Part of a small language model's weights.
Size: width 320, 10 heads of 32 (5 for keys and values).
Each number is 128 + 24 x the weight over its row's rms, rounded and kept within 0 to 255. Layers, rows and columns count from 0. The size above them is the row's rms in percent of the matrix's.

# layer 10 attention output (transposed), 320x320, rms 0.0517, rows 66-94,98-125, columns 80-159
size [108 103 101 101 102  99 108 104  97  99 105  99 109 106 101 106 103 100 106 103  97 106 101 111 102 111 107 104 109  83  84  82  86  90  89  86  83  91  80  82  85  85  85  81  87  86  87  88  86  81  83  85  83  83  83  89  88]
[[158 111  92 135 159  81 129 104 105 160 154 172  87 158 127 145 139  94 109  91 150 158 137  90 109 127 133 128 150 139 123 123 150 138 155 127 158 119  70 109 106 117 103 112 131 100 139 112 108 128 119 105  77 123 146 162 127 119 165 129 156 131 124 186 138 145  97 112 116 119 167 116 148 121 142 132 116 181 138 151]
 [142  97 147 124 134 112 101 132 186 141 130 131 135 147 100 116 148  94 146 144 112 109 124 118 138 109 151 117  83 157 103 114 148 109 156 155 145  97 174 153 137 118 132 104 145 125 129 119 102 125 136 104 121 129 138 142 171 127  78 130 146 130  91 113 116  91 129 171 130 132 141 127 162 106 129 144 158 108  82 155]
 [189 129 165 119 161 151 130 121 117 108 176  90 132 155 141 129 142 129 107  95 124 189 179 123 112 133  98 154 163 129 101 141 100 139  89 180 122 139 141 153 160 131  84  83 133 112  84 102 100 164 118 149 154 117 118 147 113 113 125 111 135 138 110 106  91 158 113 120 124 153  94 160 135 131 134 100 144 153 136 122]
 [129 137 156 150  90 100 133 150  85 147 113  97 128 142 106 130 141 146  94 167  93  57 105 117 157 146  89 136 149 115 132 107 133 115 112 165 129 148 108 115 107 107 105 154 128 131 130 125  79 132 119 122 113 136 140 104 151 119 104 137 136 139 120 108 137 106 115 128 124 203 110 134 126  79 109  77 175 160 127 155]
 [131 151 131  98 150 121 160 116 101 181 145 135 122 175 120 140 142  58 148 106 126 123 144 106 149 145  98 137 159 111 115 136 105  86  88 127 146 137 149 106 112 114 115 135 109 166 136 119 184 101 126 115 110 120 153 154 134  89 171 134 140 126 103 121 120 146 116 120 117 152  97 122 103 135 133 160 127 117 106 133]
 [165 115  79 122 129  95  92 134  99 156 153 136 144 180 137 146 115 130 124 108 137 107 123 126 101 108 137 154 122 115 111 117 139 101 112 158 123 134  96 136 109 119  96 133 118  78 149 125 132 105  97 134 100 150 156 117 175 114 145 163 140 109 155 116 164  85 165 122 113  77 131 135 160 162 150 135 166 128 127 120]
 [127 108 141 129 183 157  93 164 140 133 117 114 140 140 140  74 115 130 136 157 149 148 134  97 100  97 151 144 167 109 157 103 149 123 118 130 137  93 102 115 113  90 112 103 121 129 129  97 166 130  98 108 102 141 136 108 135  70 104  91 151 146 164 114 102 152 136 122 158 143 118 177 136 131 148 137 159 149 149 140]
 [100  93 140 160 121 151 126 124 127 143 129 117 131 149 103 126  85  85 157 142  77 109 113 150 106 118 170  91  99 110 137 141  83 125 160 133 141 153 147 114 169 107 134 158 112 109 138 125 129 171 131 144 149 113 140 123 115  98 132 128  84 144 149 125 160 108 173 156 109 144 104  94 110  98 112 164 107  91 163 105]
 [131 159 158 148 111 121 168 166 150 133 112 101  95 126 154 174 169 132 105 101  80 110 143 104 124 113  74 143 127 127 113 151 104  90 176 133 132 150 111 167 146 128 113 118 161 141 111 104 101 122 125 152 105 119 127 135 156 158 177 111  82 155 103 126 117 150 121 111 124 145 110 151 147 117  98 112 164 137 127 129]
 [139 144 129 123 108 130 144 118  78 141 149  97 172 157 142 151 154 179 105 175 143 129 131 101 140 177 140 161 133 108 144 139 130 107 143 110 161 106 121 120 125 133 129 131 158 172 166 108 145 166 123 182 107 142 140 139 151 166 154 104 100 154 187 114 118 134 128 116 131 124 146 119 132 192  86 122 127 109 126 154]
 [ 95 111 132  92 137 119  63 143 156 130 143 121 146 149 155 127 121 131 121 121 131 133 144 109 133 103 132 144 134 119 143 118 132  90 134 105 106 143 129 135 139 113  88 140  92 136 122  91 125 134  97 135 144 112 140 132 154 116 101 123 131 151 154 133 133 117 108 158 147 120 162 117 134 104 110 173 137 130 140 140]
 [170 178 134 138 114 126 107 150 136  93 154 120 148 134 126 111 127 152  91 111 121 114 117 126 146 138 147 135  94 120 147  89 103 114 158 141 125  94 132 107 148 123 144  99 146 100 139 108 126 112 162 124 141 146 122 149 127 102 125 101 124 137 118 175 112 139 119 171 116 114 156 139 123 145 162 129 117 127 113  74]
 [128 106 144 126 142 144  78 147 120 153 100 134 114 101 146 108 114  81 130 131 115 132 123 162 151 175 118 124 106 130 138 164 137 111 121 140 139 126 163 104 160 152 107 165 145 153 103 139  68 100 156 160 122 138  96 132 113 127  63 131  88 155 114  69 164 134 139  98 166 165 111 124 149 174 154 169 136 127 114 110]
 [117 138 117 147 136 164  47 147 115 128 112 112 171 142 118 106 160  98 174  87 120 127  94 124 152 128  97 132 116 124 132 104 154 146 126 115 133 161 171 159 111 155 139  76 103 151 152  94 153 160 122 132 164 128 119 123 147 150 117 132 135 155 115 117  77  93  97 135 148 141 188 124  97 112  92 178 124 133 104 114]
 [113 130 125 114 147 142 106 118 106 108  87 140 115 116 146 118 164 186 127 128 131 136 140 101 132  90 101 136 153 134 137 113 152 131 134 134  97 122 138 171 150 143 118 132 113  93  98 137 163 139 136 137 113 103 121  95 119 140 109 138 123 115 134 137 100 117 158 113 178 175 150 184 148 128 117 165 140 176  53 118]
 [115 125 112 112 129 150 113  85 142 155 151 131  97 121 125 128 145 123 131 113 146 151 118 105 141 149 135 141  88 124 131  88 115 127 124 119 167 127 112 125 106 139 132  99 100 140 147 134 177 105 156 103 154 121 108 101 163 152 147 159  82 114 125 112 117 137 145  43 106 162 120 101 150  90 119 115 110 119 116 112]
 [157 126 129 122 130 116 115 125 143 147 139 150 132 181 139 132 161  99 129 141  94 145 144 169 135 106 168 135 148 144  75 106 140  90 138  91 102 125 124 133 130 125 154 167 163 147 100 104 151 117 143 148 106 106  99 132  85 139 129 145 148 123 103 112 168  86 124 167  72 104 133 130 151 165 163 112 159 125 112 116]
 [127 119 122 134 161 138 120 135 134 165 134 120 123 100 111 173 156 113 141 119 141 101 107  92 124 162 113 129 148 174 109 101 144 138 109 147 147 120 104 133 157 121 163 110  99 155 115 138 102 126 121  92 163 156 158  94 164 122 147 123  98 141 152 131 131 147 105 113 136 107 124 119 132 105 114 137 129 167 109 155]
 [102 129 108 119 100 120 141 122 125 146 101 131 123 120 148 113 133 174 121 129 138 113 161 141 125 112 117 155 151  81 163 151 144 132 108 155  97 112 138 129 106 122 113 129  97  86 144 120 124 135 115 148 116 130 122 100 130 134 161 144 110 179 160 113 142 141 151 117 135 121 106 135 146 112 121 123 156  83 119 159]
 [114 136 122 153 129 154  60 113 132 154 136 118 118 133 114 114  95 163 182 106 156 157 134 152 141 124 119 144 119 142 134 147 110 139 118 131 122 120 115 131 114 148 137 112 129 139 128  78 130 137 127 131 159 143 120 128 128 168 107 145 151 190 180 124 156 153  86 108 126 165 130 168 127 136 109 139 127 148 168 110]
 [124 168 138 147 160 102 128 111 118 152 140 138 155 171 163  92 111 134 149 154 139 127 113 177 102 103 109  73 148 116 131  90  83 127 156 127 139 136 102 116 112 144 143 133 163 124 134 150 119 138 123 121 124  92 126  99 151 119 158 139  80 112 122 115 148 137 111 112  96 104 141 131 112 127 159 133 114 111 156 103]
 [145 154 124 103 127 146 153 111 164 146 144 170 127  55  77 153 140 130 133 105 115 134 165  94 116 156 105 128 120 102 112 144 125 139 122 111 152  80 133 111 157 144 114  94 102 164 135 132 139  83 141 156 149 109 133 114 141 136 122 141 153 119 147 174 129 203 104 137 132 115 123 146 118 132 141 178 126 171 178  80]
 [130 138 118 161 134 138 162 155 150 153 136 108 109 119 185  95 120 111 169 134 172  82  73 110 134 153 102 138 135 120 118 127 112 125  88 103 170  92 161 116 124  95 140  80 109 119 105 127 102  97 132 110 155 121 178 107 123  91 154 141  96 123 150 153 104 138 149  73 129 136 142 141  96 155 101 134 115 113 147 155]
 [130 177 126 114 102 120 154 153 149 166 131 147 119 125 152 121 166 158  61  99  64 134 152 108 121 103 119 132 140 115 162 129 149 113 150 133 165  93 120 144  89 124 126 119 177 119 169 119 125 126 105  88 117 152 128 128 119 101 144 125  82 147  99 111 124 135 103 116 129  95 130 125 124 168 140  86 105 134 169 123]
 [ 88 139 141 102 149  91 127  76 161 145 119 140 141 159 152  96 148 109 164 119 140 160 110 109 157 133 144 103 149 108 170 134 128 140 121 150 115 118 130  92 156 117 104 140 103 111 147 152 154 148 155 117 161 127 124 129 159 143 117 151 141 137 123  81 100 122 104 139 161 108 153 145 121 131 121 175  91 111 129 151]
 [140 125 137 167 139 178 156 149 133 151 147 145 104 142 102 129 152 108 154 137 138 127 141 133 103 102 110 153 129 128 119 110 168  82 126 113 139 161 110  98 104 143 107 135 120  92 175  88 115 140 169 115 109 131 120 173 180  90  70 125 153 111 121 137 145 164 168 127 119 166 129 153 149 106 151  65 127  91 144 113]
 [ 91 135 138 131 152 130 110 137 116 129 141 148 155 106  94 130 102  83 137 150 120 158 109 132 120 141 114 141  98 111 139 133 104 130 126 169 188 131 119 128 116 123 119 116 128  71  79 142 139 110 112 115 111 144  64 139 131 119 117 119 109 157 174 129 122 136 151 143 114 117 111 117 137 126 129 146 149 177 168 135]
 [109 124  97 156 146 106 132 144 141 136  97 163 127 161  97 132 106 189  98 133 121  95 138  91 141 153 113 146 154 131  77 134 134 133 122 108 128 186 127 124 130 135 128 116 101 144 133 104 165 139 128  93 128 126 127  92 113 151 169 111 152 138 168 102 110 127 192 145 115 155 124 135 143 145 106 138 153  99 139 129]
 [134  80 152 134 129 167 149 154 115 123 101 125 157  99 104 180  97 170 123  94 154 138 143 139 108 117 103 168 123 104 186 112 128 140 112 151 126 146 157 132 134 129 101 157 140 180  95 172 140 108 138 108  95 163 132 175 107 120 147 139 139 188 114 111  89 132 104 126 109 130 126 152 177 129  85 108 134 111 142 110]
 [120 154  92 112 156 115  95  93 143 126 142 169 134 182 122 165 120 166 119 142 150 120 128 127  76 124 165 114 134 113 142 147 159 119 167 121 123 139 123  97 106 160 161 141 118 111 164 101  73 112 109 117 132 169 147 177 130 155 149  89 158 137 128 155 160 111 130 174 150 119 204  85 118 119 127 134 125 142 147 133]
 [108  98 184 150 151 111  82 113 134 150 179 188 117 115  74 135 129  98 133 132 116  95 108 167 147 119 107 157 128 127 110 140 156 117 138 173 139 132 138 152 127 147 105 119 146 129 108 145 128  91 112  99 130 101 119 117  98 102 165 159 151 116  98 136 142  94 107 161 111 139 117 108 144 114 146 108 118 144 129 146]
 [145 143 176 134 125 141 143 131 126  94 137  63  99 139 141 170 113 153 117 147 121 167 135 160 108 148 101 129  97 148 134 124 161 163 109 114  91 127 108  96 177 107 142 115 107 112 108 107 136 142 144 115  94 122 129  90 157 102 147 141 129 138 134 115 125 160 113 118 117 131 138 137 152 138  70  95 124 145 110 113]
 [104 113  88 103 151 103 128 167  94 157 128 103 147 119 149 147 147 138 117 146 119  94 136 156 138 177 145 133 111 122  69 122 105 122 128 149 130  96 143 114 154 150  92 134 125 145 158  86 115 136 165 141 101 126 139 114 117 198 113 113 143 146 172 135 115 148 120 108 185  98 137 152  99 109 141 131 161 133 145 138]
 [138 126 104  67 127 187 133 161 134 151 170  97 136 135 112 152 107 101 103 102 141 128 132 128 165 157 103 155 126 134 133 143 116 107 121 148 148 116 133 150 105 121 158 133 152 140 100 116 137 120 111  58  85 117 128 117 216 111 135 141 137 118 127 136 163 147 125 125 117 160 149 134  97  77 108 127 136 127  94 164]
 [125 133 127 126 119 150  95 104 110 134 129 129  99 109 111 147 100 171 107 111 118  93 109 162 120 162 129 121  93 130 131 122 107 147 103 163 150 132  84 138 107 123 131 177 111 118  98  98 112 129 110 151 126 170 114 141 135 117 141 143  80 104 155 101 119  84 125 127 121 133 162 150 129 172 141 112 107 152  97 123]
 [138 117 123 143 167 148 116 166 131 153  95 142 133 168 133 115 139 118 113 115 200 114 158 144 117 149  97 107 159 165 136 131  79 103 110 119 113  88  76 127 130  84 124 140 114 130 155 142 156 161 105 130 189 121 115  99 109 127  64 122 158 114  92 165 116 140 138  77 167 121 135 103 119 104 160 139 151 167 134 127]
 [112 142  62 118 123 106 174  94 104 166 108 132 179 140  60  82 139 139 151 134  73 130 163 150 109 128 129 103 155 108  84 139 149 140 178 102 139 136 131 116 153 173 142 143 149 139 165 139 115 201 152 151 166 113 157 123 120 131  89 130 116 115 168 146 118 105 121 146 116 115 143 130 138 103 120 114 137 115 147 109]
 [128 150 147  96 124 123 124  99 128  90 106 114 115 157 158  99 137 150 116 172 103 135 112 127 114 164 159 112 111 164  80 159 122  96 167  90 123 123  77 185 152 138 102 128 151 149 122 130 103 106 137 111 148 129 132  82 112 124 123 141 151 151 102 118  82 130 133  91 151 141 122  82 121 144 117 135 145 168 127 186]
 [142 114 129 114 161 129 121 109 123 128 136 125 163 142 110 125  99 146  91  97 136 152 118 103 158 120 100 132 152 110 113 113 162 108 146  86 177  94 137  99 140 164 160 115 156 148 141 140 113 149 168 139 120 182 107 166 121 137 173  98 145 108 160 127 137 120 124 124 132 143 131 134 147 117 100 127 147 177 128 165]
 [118 145 113 117 135 118 108  90 123 123 148 138 133 106 101 125 131 118  72  73 125 110 145 143 121  99 104 150 111 112 122 147 123  96 110 132  74 107 137 125 114 138 141 164 150 183 110 107 108 134 172 134 177 114 170 140 138 113 115 174 161 126 113 114 146 113 115 148 149 114 161 114 107 136 130 136 121  94 160 120]
 [103 112 143 181  90 136 124 166 111 123 102 149 142 122 162 138 136 159 135 132 139 132 132 132 162 132 137 145  93 121 159  94 141  89 135 144 143 116 112  64 103 111 121 122 108 106 111 134 162 158 130 116 123 156  90 106 132 119 100 152 125 107 142 151 145 141 120 144 125 119 121 128 160 113  85 107 151 161 145 145]
 [178 104 146 163 172 114  99 162 136 105 129 140 136 133 113 124 104  97 129 110 152  97 113 128  96 152  85 115 194 150  97 147 143 127 136 111 143 111 131 117 164 151 136 151 102 124  78 170 128 143 168 122  88 142 131 165 112 128  47 132 129 113 154  66 168  94 129 100 138 142 101 130 131 152 150 102 137 126 110 133]
 [131 109 139 101 117 147 118 158 136 137 122 108 210 134  98 130 101 117 135 111 132 103  58 116  92 133 117 169  98 132 150 131 120 107 124 111 100 130 133 151 135  77 184 104  94  99 130  72 166 152 159 103 129 135  93 141 157 148  79 102 121 130 139 117 126 114 106  87 105 127 172 152 116 137 120 165  87 117 120 113]
 [163 120 157 130 128 112 116 135 138 117 108 118 118 125 160 116 106 172 102 130 108 140 184 124 141 142 160 133 143 133 119 144 115 128 166 116 126 126 110 146  99 125 156 123 114 124 139 103 141 132 144 119 151 167 100 119 115 117 124 170 124 155 171 142 116 108 184  90 124 136 112 147 144  92 109 119 112 159  93 115]
 [152 131 146 124 120 109  95 103 114 109 162 157 137  75 145 130 131  82 136  98 130 169 169 106 155 151 109 176 150 108  81 128  80 142 141 133 153 136 131 126 107 126 128 140 113 129 107 126 157 150 150 147 121  78 106  95 138 151  88 128 142 125 112  84 126 153 123 104 143 148 133  92 169 126  95 151 111 122 108 139]
 [164 139 108 147 133 136 151 137 121 160 109 152 131 157 156 139  90  86 106 122 134 106  90  93 151 130 130 129 137 137 144 132 131  82 108 111 143 127 130 134 114 117 121 172 155 165 106  98 169 104 174 137 108  87 128 144 116 166 120  98 132 118 135 114 136 139 112 140 125 115 163 116 148 131 146  68 110 145 119 111]
 [166 120 115 122 138 158 138 172 126 102 142 123 134 128 122 109 116 131 129  94 151 185 147  98 126 156 163 182 144 112 127 108  85 143 102 147 109  81 114 158 100 132 139 137 171 103  85 162  90 141 146 134 127 120 136 121 135 126 181 171 161 164 136 178 144 136 175 128 147 113 144 116 138 111 128 124 112 121 142 161]
 [147 121 125  91  91 118 135 134 140 131  94 147 113 130 133 100 171 163 105 163 160 127 151 109 119  87 134 118 122  92 152 124 128  99  98 131  94 119  85 167 125  87  95 121 129 132 122 161  92 136  97 128 130 113 143  88  99 124 169  99 135 143 168 105 141 127 144 132 138 166 122 181 102 163 120 154 154  93 120 137]
 [116 156 115 118 126 146 140  79 129  99 150 121  95 140 140 139 113 129 116  92 129 130 105 129 156 151  86 150 116 138 148 133 109 118 111 129 141 101 134 159  90 141 149 107 115 126  84 115 105 106 116 115 132 179 117 128 126 117 116 143 108 150 179  95 123 149 133 137 110 183 131 175 154 126 111  99 141 169 181 129]
 [108 151  86 107 123 121 125 139 140 127 169 105 149 150 107 106  95  90 127 114 190 143 103 145 103 132 114  67 127 128 155 105  99 137 100 167 111 140 131 139 131 135 131 103 139 119 137 105 106 151 117 114 130 110 146 125 139 145 143 131 126  99 162 174 134 123 100  98 120 137 116 111 170 129 144 142 107 113 111  96]
 [133 107 137 121 133 105 139 116 176 132 125 108 124  75 139  82 122  90 107 164 123  96  92 109 130 105  70 121 122 124  68 139 147 152 153 157 152 100 155 119 159 130 137 100 134 117  92 135 170  91 162 116 120 126 118 105 137 153 128 130 150 136 176 168  98 128 150 133 121  98  98 104 141 135 128  88 156 154 123 131]
 [114 107 116 163 145 145 144 128 145 140 116 125 107 164 128  92 126 110 123 116 172 120 110 143 132 163 147 131 157 134 105  97 150 106 115 131 140 128 151 158 159  93 165 106 126 130 130 137 106  92 114 119 143 120 173 135 113 139 126 138 110 144 121 121 110 174 144 130 128 164 125 161  93 125 115 150 140 146 134 108]
 [147 115  97 138 121 141 127 141 114 142 102 190  95  99 118 114 124  86  93 116 142 153 179 135 147 115  90 113 182 117 169 170  91 127 121 126 101 130 146 171 165 104 145  93 111 132 117 117 126 105 110  68 121 110 130 167 128 151  98 162  98 114 107 131  96 152 145 147 110  96 101 118  81 111 124 108 119 124 124 147]
 [133 111  92 113 130 124 120 106 118 135 136  98 161 183 127 108 124 142 133 112 123 104 117 171 115 112 157 136 143 135 139 105 138  98 126 141 123 141 115  95 142 142 120 120 167 129 119 105 188 108 163 120 127 127 139 110 178 175 128 151 151 141 146 151 113 162 184 149 147  83 145 155  99 132 163 138  91  92 137 151]
 [103 126 155 139 105 187 132 114 136 137 155 125 132 168  85 111 174 144 142 118 172  95 118 142 129 138 115 115 114 125 127 143 102  98 100 106 127 151 146 111 124 183 148 132 140 108 132  93 120 115 146 109 137 140 133 123 120 132 120 110 152 138 135 124 143 173 183 145 148  94 114  95 140 161 107  99 112 109 106  95]
 [135 137 158  77 148 159 108 119 150 111 137 132 116 139 106 108 115 153 171 139 153 129 106 119 122 167 159  95 119 125 145 137  86  98  98 135 153 131  74 139 127 114 139 139  83 134  81  77 119 126 111 142 121 137 121 131 138 152 164 122 131 100 120 137 110 154 157 123 118 131 149 116 145 106 133 173 111 129 135 109]
 [ 96  99  93 133 123 137 131 174  84 170 139 169 183 127  91 120 131 141 100 113  77 105 160 104 162 140 137 131 171 104 148 133 100 112 154 149 138 134  95 123 104 142 103 165 135 110 133 102 168 115  97 141  76 147 128 103  80 106 180 141 156 139 124 121 119  78 130 138 151 115 154 133 161 119 100 107 189 142 134 121]]
# layer 10 attention value, 160x320, rms 0.0473, rows 35-62, columns 80-159
size [103  99  99 102 102 104 102 103 100 102 101 107 102  98 102 104  99 106 103  98 101 101 105 102 105 102  97 104]
[[145 118 123 126 144 116 150 132  62 164 165 100 167 109 154 128 129 150 140 127 132 122 111 129 118 114 108  87 177 103 136 154 112 121 137 113 116  80 141 119  96 129  80 111  94 158 144 135 158 114 126 127 109  74 137 147 129 150 136 130 152 124 139 126 116 174 146 120 176 152 124 112 100 133 133 153  97 164 115  94]
 [ 85  82 117 108 136 124 146 124 184 126 125 138 188 159 145 112 119 130 103 127 124 128 122  91 123 136 125 131 131 107  91 101 144 157 126 105 104 127 125 133  48 162  87 120 141 146 104 116 127 113 132 130 142 165 116 108 154 142 133 157 142 178 108 126 108 145 109 135 158 135 123 111 135 124 128 121 128  88 109 101]
 [103 146  38 150 110 138 106 125 132 119 150 153 135 118 141 137  78 125 156 162 119 205 110 155 127 127 143 133 144 132 123 136 131 103  96 107 126 103 160 128 128 178 112 144 118 146 152 107 124 143 142 102 128 133 136 139 114  93 162 115  94  93 118 138 131 101 164 150 146 161 135 116 156 132 136 183  93  63 141 112]
 [142 134 127 107 147  67 122 130 111 110 124 134 117 125  98 112  92 159 149 147 124 143 154  99 158  84 110 144 128 111 130  95 125 161 140  77 104 110 160 142 100 126  92 168  95 120 121 106  52 121  87 172 153  86 121 152 134 102 111 121 103 117 103 163 142 110 127  90  95 105 162 119 148 123 102 153 155 119 109 138]
 [127 157 147 144 155 125 164 156 167 134 149 159 115 146 143 140 128 145 158 147 107  90 177  99 134 121 135 108  87 182 168 131  94  91 121 110 129 126 183 120 134 109 106 107 158 134  99 176 144 111 112 112 142  82 146 108 160 141  92  89 119 165 111 145 148 107  93 124 137 159 137 139 108 101 121 118 106  84 142 104]
 [ 95 155 132 148  97 115 150 110 105 145 140 133 112 119 134 191 139 163 130 150  54 117 110 103 169 108 129 112 146 128  94 133 112 108 152 116 148 147 144 174 115 128 166 176 161 175  85 159 126 143 151 147 137  93 134 126 148 135 162 140 127  69  86 203 129 171 120 109 112 126 158 129 125 171 108 148 142 108 145 121]
 [138 123 120 134 120 129 128 182 148 109 147 146 127 115 142 103 141  99 115 109 144 168 135 106 157 159 103 131 131 111 145 162 161  92  99 129 128 126 140 106 133 123 144 151 101  82 120 118 108 131 110 117 138  91 144 136 131  91 167 121 149 122 132 122 119 130 155 128 120 146 134 149 112 100  92 109 114 104 127 130]
 [117 117  84 180  96 131 127 162 125 138 131 184 134 121 142 117 146 138 149 124 142 122 133 153 164 131 134 158 116 122 145 109 116 163 144 134 146  97 130 130 130 132 139 156 115 117 148 129 130 144 127 135 142 133 137 108 156  90 147 144 123 149 133  99 159 126 132 149 167 173 121 146 143 151 156 154 133 124 126 124]
 [130 139 133 115  71 124 102  99 140 129  94 152 143 120 118 112 138  84 148 135 144 128 129 106 133 177 154 135 121 127 174 141 112 105  90 128 112 177 134 124 122  94  90 150 125 148 148 138 104 128 113 144 155 143 170  93 140 123 113 118 132  96 101 125 121 134 126 152 115 123 148 132 132 104 143 128 120 157 128 136]
 [ 91 144 134 168 148 131 179 137 143 139 153 115 122  87 139 148 143  98 157 172 108 131 125 153 122 130 159 162 145 153 129 144 152 149 113 125 118 163 150 124 103 145 184 118 149 130 138 136 143 139 142 105 106 146 113 118 110 127 108 132  98 108 102  81 104 150 115 111 109 142 102 153 132 122  84 142  92 153  93 104]
 [197 146 119 107  99 130 123 132 155 149 131 141 120  75 126 109 149 183 160 164 126 125 110  97 166  94 110 144 150 134 168 195 143 166 164 107 132 143 142 154 129 135 108 140 125 176 151 119  80 127 112  97 149 113 156 117  90 125 142 123 114 121  79 133 128 112  97 106 121 124 182  98 126 134 168 131 123 164 119 116]
 [134 151 137 131  97 127 130 155 115 148 126 130 150 146 138 157 155  83 124 172 159 150 106 171 136 137 161 145 136 143 174 118 138  94 108  96  98 106 121 123 130 111 140  92 112 106 134 108  84  98 126 134 115 114 149 106 100 108 127 135 120 142 122 145 102 136 143 140 139 117 105 120 141  76  83 118 163 148 141 118]
 [132  87 156 136 160  97 126 116 149  96 108 150  77 152 134 167 132 163 129 155 126 155 135 121 108 123 136 120 163 123 116 153 131 143 132 130 105 121 139 118 150 104 134 178 136 115 100 165 129 130  92 146 145 135 162 108 113 112 146 128 159 127 135 128 127 164 181 132  52 137 104 176 129 190 169 149 146 137 144 143]
 [110 150  98 107 112 110 132 136 118 162 118 128  75 145 151 117 150  91 115 136 171 170 117 147 148 138 111 128 131 104 150 101 132 115 148 102 152 120  78 103 141  92 119 113 152 160 131 153  96 135 188  96 155 122 109 124 130 115 151 124  94 124 147 111  93  90 114 115 104  93 131 112 118 104 140 115 139  84 153 125]
 [121 141 142 111 104  91 117 116  93 123  81 109  74 137 140 171 150 113 117 145 195 127 202 142 112 149 162 114 125 112 134 156 109 135  88 144 135 108 116  58 178 120 140 129 135 127 129  92 111  83 132 161 158 149 134 146 129 157 154 108 140 162 105 127 159  89  91 123 101  97 131 123 132 123 129 148 148 126 113 147]
 [134  88 130 111 100 126 129 115  90 101 103  72 136 116 129 121 178 139  78 121 135 114 149 113 119 112 130 103 117 144 115 152 109 107 144 114 122 174 139 123 138  99 150  85 132  80 159 136 124 132 133 141 132 135 156 115 124 143  95 142 113 128 122 142 111 130 120 124 143 123  93 155 108 136 119 180 136 136  98 137]
 [114 121 151 150 149 160 131  39  96 126 129 127 148 140 141 140 168  73 115 175 122 139 122  92 159 136 142 139 113 122 145 146 143 119 148 150 111 157 149 109 117 122 118 116 114 146  96  90 123 120  79 127 174  95 137 141  94 134 162 132  91 127 112 101 137  95 117 111 139 137 145 179 147 134  93 132 150 111 167 140]
 [135 112 131 118 144 154 143 136 136 101 139 133 132 155 139 114 144 111 157 113 192 130  98 117 101 160 109 139 159 125 136 193 179 164 127 108 134 133 127 142 152 139 143  96 131  92 117 146 159 133 162 159 130 129 124 123  99 147 122 131 147 113 106 121 117 107 151  92 101 133 145 151 159 115 144 109 125 111 129 135]
 [160 121  90 119 126  99 135 136 113 146 140 145 198 141  90 134 148 144 139 123  79 131 159 172 139 159 152 134 126 104 139 115 135 181 119 125 146 124 143 100 142 138 136 143 133 130 124 143 156 118 144  88 111 136 162  99 144 117 141 142 113 167 118 165 124 107 100  89 138  97 160 118 154 133 124 129 151 116 110 138]
 [121 115 153 111 120 139 170 103 156 161 122  87 106 126 119 157 124 133  95 134 132 134 123 111 152  90 115 125 143  79 123 169 135 126 113 150 109 153  87 134 154 114  88 109 112 101  82 101 121 107 115 121 124 100 145 160 106 132 113 165 174 121 121 110 136 117 131 122 171 143 164 142 132 109 154  90 115 158 144 125]
 [129 144 126 118 105 103 136 146 114 116 101 109 149 126 157 117 115 166 149 120 139 147 123 141 103 138  85 140 104 139  89 134 136 163  92 148  99 121 144 149 121 112 149 142 110  92 110 157 115 137 111 120 110 130 128 142 103 101 127 121 134 144 149 107 143 106 151 108 130 157 143 140 133 103 131  86 136 101 140 100]
 [136 163 135 125 122  93 127  81 118 103 158 113 151 118 116 158 104  93 127 114 124 148 117  95  98 120 137 125 107 112 133 108 137 143 180 108 111 130 115 156 151 126  81 140 126  86 103 121 166 146 126 103 133 131 160 154 132 140 125 109 115 150 143  97 140  97 108 113 138 124 121 124 167 127 164 175 137 139 159 100]
 [148 121 139 120 139  83 130 134 130  85 166 125 132 183 125 138 127 106 162 142 131 138  88 166  92 141 112 166  85 163 147 144 111 112 111 132 131 136 143 138 166 134 101 162 132 129 125 127 129 130 122 119 139 162 130 101 173 116 115 152 109  83 180 118 123 156 117 159 131 168 149 158 149 128 125 152 150 125 108  90]
 [159 137 101 129 149 149 135 133 113 164  88 128  83 125  88 145 130 157 107 138 147  83 114 125 139  89 127 106 105 137 123 174 126  98  91  80 121 140 140 122 113 148 115 127 147 118 146 105 137 138 105 119  94 187 136 115 128 109 133  82 140 133 126 159 136 139  94 132 139 145 114 132 133 113 120 124 124 126 122 100]
 [169 119 147 131 151 124 134 120  94 158 108 145 144 140 140 112 137 105 156 126  95 149  99 142 111 165 146 156 100 125 121 133 156 141 155 142 139  86 100 144 153 111  99 132 117 113 118  84 116 133 106 115  96 114 142 159 143 162 111 141 152 129  89 149 112  81 154 100 122 136 125 115  91 177 136 166  62 160 131 113]
 [140 164 132 120 118 109 171 129 111 127 162 114 110 105 128 139 114 145  83  87 120 164 145 174 113 106  66 154 139 160  98 125 156 120  80 102 106 114 125 122 162  87 124 119 157 126 139  83  88 140 189 117 121 118  94  90 100 152 100 135 100 161  90 140 111 123 134 138 119 139 110 132 163 105 151 116  78 105 154 132]
 [114 139 175 126 118 107 100  99 103 152  92 151 119 115 168 142  93  94 128  89 128 122  91 147 103  78 105 164 143  83 122 130 153 181 138  87  91 142 116 112 109 134 111  73 115 112 152 100 118 102 122 151 153 195 114 116 119 105 162 147  98 105 134 128 137 116 100 140 187 132 101 131 100 109 111 152 130 118 166 111]
 [138 107 166 173  85 113  95 133 110 138 114 135 107 125 134 145 143 102 147 104 123 158 156 123 120 125  99 110 109 117 133  92 138 125 145 118 110 116 138 116 128 159 122 127 161 110 113  91  99  90  95 142 140 122 125 115 142 136  91 143 121  66 121 148 135 147 148 130 120  95 146 136 118 121 160 132 112 119 158 134]]